python train.py --n_layer=8 --n_head=4 --n_kv_head=4 --d_mlp=1024 --vocab_size=14235 --norm="rmsnorm" --positions="rope" --rope_base=10000.0 --init="normal" --init_std_qkv=0.0211 --lr=0.00302 --warmup_steps=200 --batch_tokens=131072 --seq_len=1024 --doc_mask=true
Each number is 128 + 24 x the weight over its row's rms, rounded and kept within 0 to 255. Layers, rows and columns count from 0. Numbers have three digits each. The size before them is the row's rms in percent of the matrix's.

# layer 2 attention key, 384x384, rms 0.0793, rows 0-42, columns 64-127
102:114097113072142167162126168118143154110074120127123120153149129139126149160102087108142125102120096141166109099132143117165141126125131081130094122108142129109109066155184150116129130109127178
083:120119180093110134187125123117087094080152130104089137132134141134084145143110084124144088101166090104129118116153117142129132133155097149132121127122129166143168149142104147112107062135110143
101:138144132119112140100162099089082146153113108101132147130172120189123126144097132107123108139150121103124102171165162096118136143108098164157154170178163102164101101144124160139114104117061124
094:117124126125184145144075079135135103119142154146108167144112170101155119086120151145120161106095100126129112108142158116148099140144134107089104148096167164095167126129099159148177174102097103
102:120102120088130103131109110114076135113104131139106092148156137110117076143152167077110160069118121118123116126125159170127119119103146129156120184100119102171094123182147141105126117126096153
099:154097135100119124111147109115092119100127149150124138129110121117105133116149150138135132142115140119149151134170118105128124137114105142184166117113133122083157095126128108120136125106074116
097:091176155160185120145070138118119099111158091129108129123089173110132105130180142181097155138140137142101107128156136140082138150161134089108103114149116089114088182140151105116084137130167101
100:130106136148096130091135148148124137122123126156121107134169124120137108113158121104153124098148133118188149140120128162120115160144135147122092131176128148141139064189161120076124122110128123
108:085113166151086103127106165096152169136147133105145086124075147130117125138134130094138123100119150133108119127127172133103110130102177149110153140124089142140109105117181143172122100117132176
104:117109106146133148136140149133099128136085130101082112145139161163145133135167142109142123167127136135169141074111154146120201142117188108169113110096114155124094152097125091146094138098113128
102:111131136106138126124140146124090156136140104147156129078158141150094121085113164114117129124136136100123113125176113148095111156137146129122154128131063123110120090135139125124131134135142140
101:116142096148120123145133157152149173119125179127135107135125127125119141161170135129118151173173150082120142138139108128136123117133127099107119163129066140109124116125093142134126150141149121
106:144116131109120137145120140130147148135096118125141139137125132097148141114129097141128164156150156134132158119120105086142136152157104121136111149146108107152204093179132102119098138118133118
108:140143117104088116160139074157117112122149170189150148110133102121093132114115120163119161112128149114161165107148139102119105119164089153095126180151109167126152113145117134128119143103158133
110:156104128147129112116159133131127096128163117108111112104135122136110174146165138126129124070132089139114104125111142088156138143142161157100083091101112123151079131162132134089160137159121144
110:144132181160143131139108124087112107191120150162087117129119144177098126121153132111133128155157162085124113118126116129099115124097130139109152131153127173153129107082124132171121147118131111
099:141129161121154116153115098156123134129077153144142148125083157123126111175164108138101141082150080115141141135126126069118140124094136146117105124116108134148135115095118107124164122123120084
108:130138140159114121171130113135117113108123137142133117124126087124128124121142151140143116140087126135110133117112156128109096123128147154175142111130100136132117153097140121148153137101111072
110:145108122090103146140089101096170092157117085135126115163117121094151129112153117099168154142130145107076100138205106113082098120124158121115108138125116094147132121157075142110109158164134167
108:141173093113180152169160136125130152077107146134120093190146110155147141120124115141081115169118119125156148148142111140093147125150140104157157133129125139086108143131134093136103109102151119
104:145127101172146073091138130105124113124114090082096127164115098104146106127128155138112148141121139150185109109106157169132107141083180121096130104124072122127151171155115114154141177117146135
102:110116119134149137113088152138125093099092121135066078108113128115076112139158140128123177093133112103091094093132110070150158130147165104099125147195142075156100107131130102129124144094141127
115:087144107154127116097125079108123119112123115117100168087150109159089167118101090138102111084142115096075143153125136125127115113128111131104134131138114137122134115115145110181148136139141141
109:112147122129110110147120081166132114123111140148117135154090144129165110120099140130153179145123147118137194145132125117134180140147130088133116170114106121095121104154114127154158134119128127
106:174170143152108146122121180130090086150129153163131083139126123080132158107074112132128108114113152118171134164093134153151097134120095142168102140148139087111103079138086119158154128140131112
114:156126113110120118177162141147065126129125086131173128144120152129155113130122149131178093126138103111125119146157126134094113109077116109162131160134159155178094112102143087142117106134120145
116:184142136103148101110122141128131104154168151104136148150110077131096083143147076117115102134110142081144103116172091109125136094130107104109122116122154148179155137146099130134104159141133111
119:089097147107093189122125142134115147146147138136118113136138177108134136139150136114114146104121085072124134109129136168116115128145135086180140165069102109086138128084149150134135154110138177
124:144097146119162095155122127132131124138166102115106127099133090116104103144090131127184121108143122123152132118141096099099146138099131090149090150125169142135104124129150135129159152125153102
118:154101136111108121134136136138107108133122162178154076134101132185151171148126133136134126151161128133125127120132157070137095086134095088112122120129190143146135178124148139097155097121125112
117:115115155162105130143142099084103122103138147119110151072112113117096134117144096164135146106098145133078113146148089149125116128139173112113148106121111119117109104160104173089054089128094119
116:122133117147116120088142113152150119156165133099092103109119132090119140091147090142075113172142141121139133144153181154168091141119107122124141108070112119106116165156142146111172137128132131
123:130169160062082125154197106149149126102139114136150155113104166145128114114105110116128135151189118119113150120155121172091144129132133161123142111128134131151117140127150149125133123112158129
125:149143134176182105174077121143148123124098128087084115101137110102157110138162164143098135131157134140130064120199099100140127143079143118100115168156099163141141086111149129120109145128108089
127:103069150178140163153069141163131114138133156108135129138140141099121172107161143169116140124125111150108185187135144107182174137157178100114111128110123128084131157096142119123133097104155178
124:126125137101148118111121129125126117128121135092116121116139156167116119106135102095118153149095162112146123129070155105146143155124115110129127086156105147196170130123120125117100115116147123
120:099070128140105094143091106115127125101139102120111112142183144085151107092126136147147100103148164094150142124143174109145134144119114161158142089141140150127127165162122114089114162142106110
129:137146116137153169144129132075152112154106107124114124106109108132161135168118127134116137106129106141132130110140127125123137132129128153062115134154093150101099121144122173119145144120121133
128:080144121112118135116156078117112127152124079157135109138149079109164147140176108122164121111146145104148124165143108110122140125105091129171185140154102106156144080137112139123130126145170140
122:117105139132090128126105158111160112097157102114107126143117175133141099093150080120161139128148169143141118160127117147152116142104115109136179146179151103097127155133095128135147132105140137
126:159142113106122157094100126122104142094135150120104090084107145114149109143161139148102093149134110126103136152174113091102114195133129127162134140157152090184143131101126110173151134143123145
128:158111157140106134126165115163162139103157139125130120135132184149109120184148138096143104160148136126140132084130111128146174132097145138087091054107131142106156119135097115158109116159134171
128:132171118151155132139075109112126092132095098110096094099111164103154153086104117132116118117119141171127161160121144122147129158147065107113146115132090144138125085160129100154105131149088172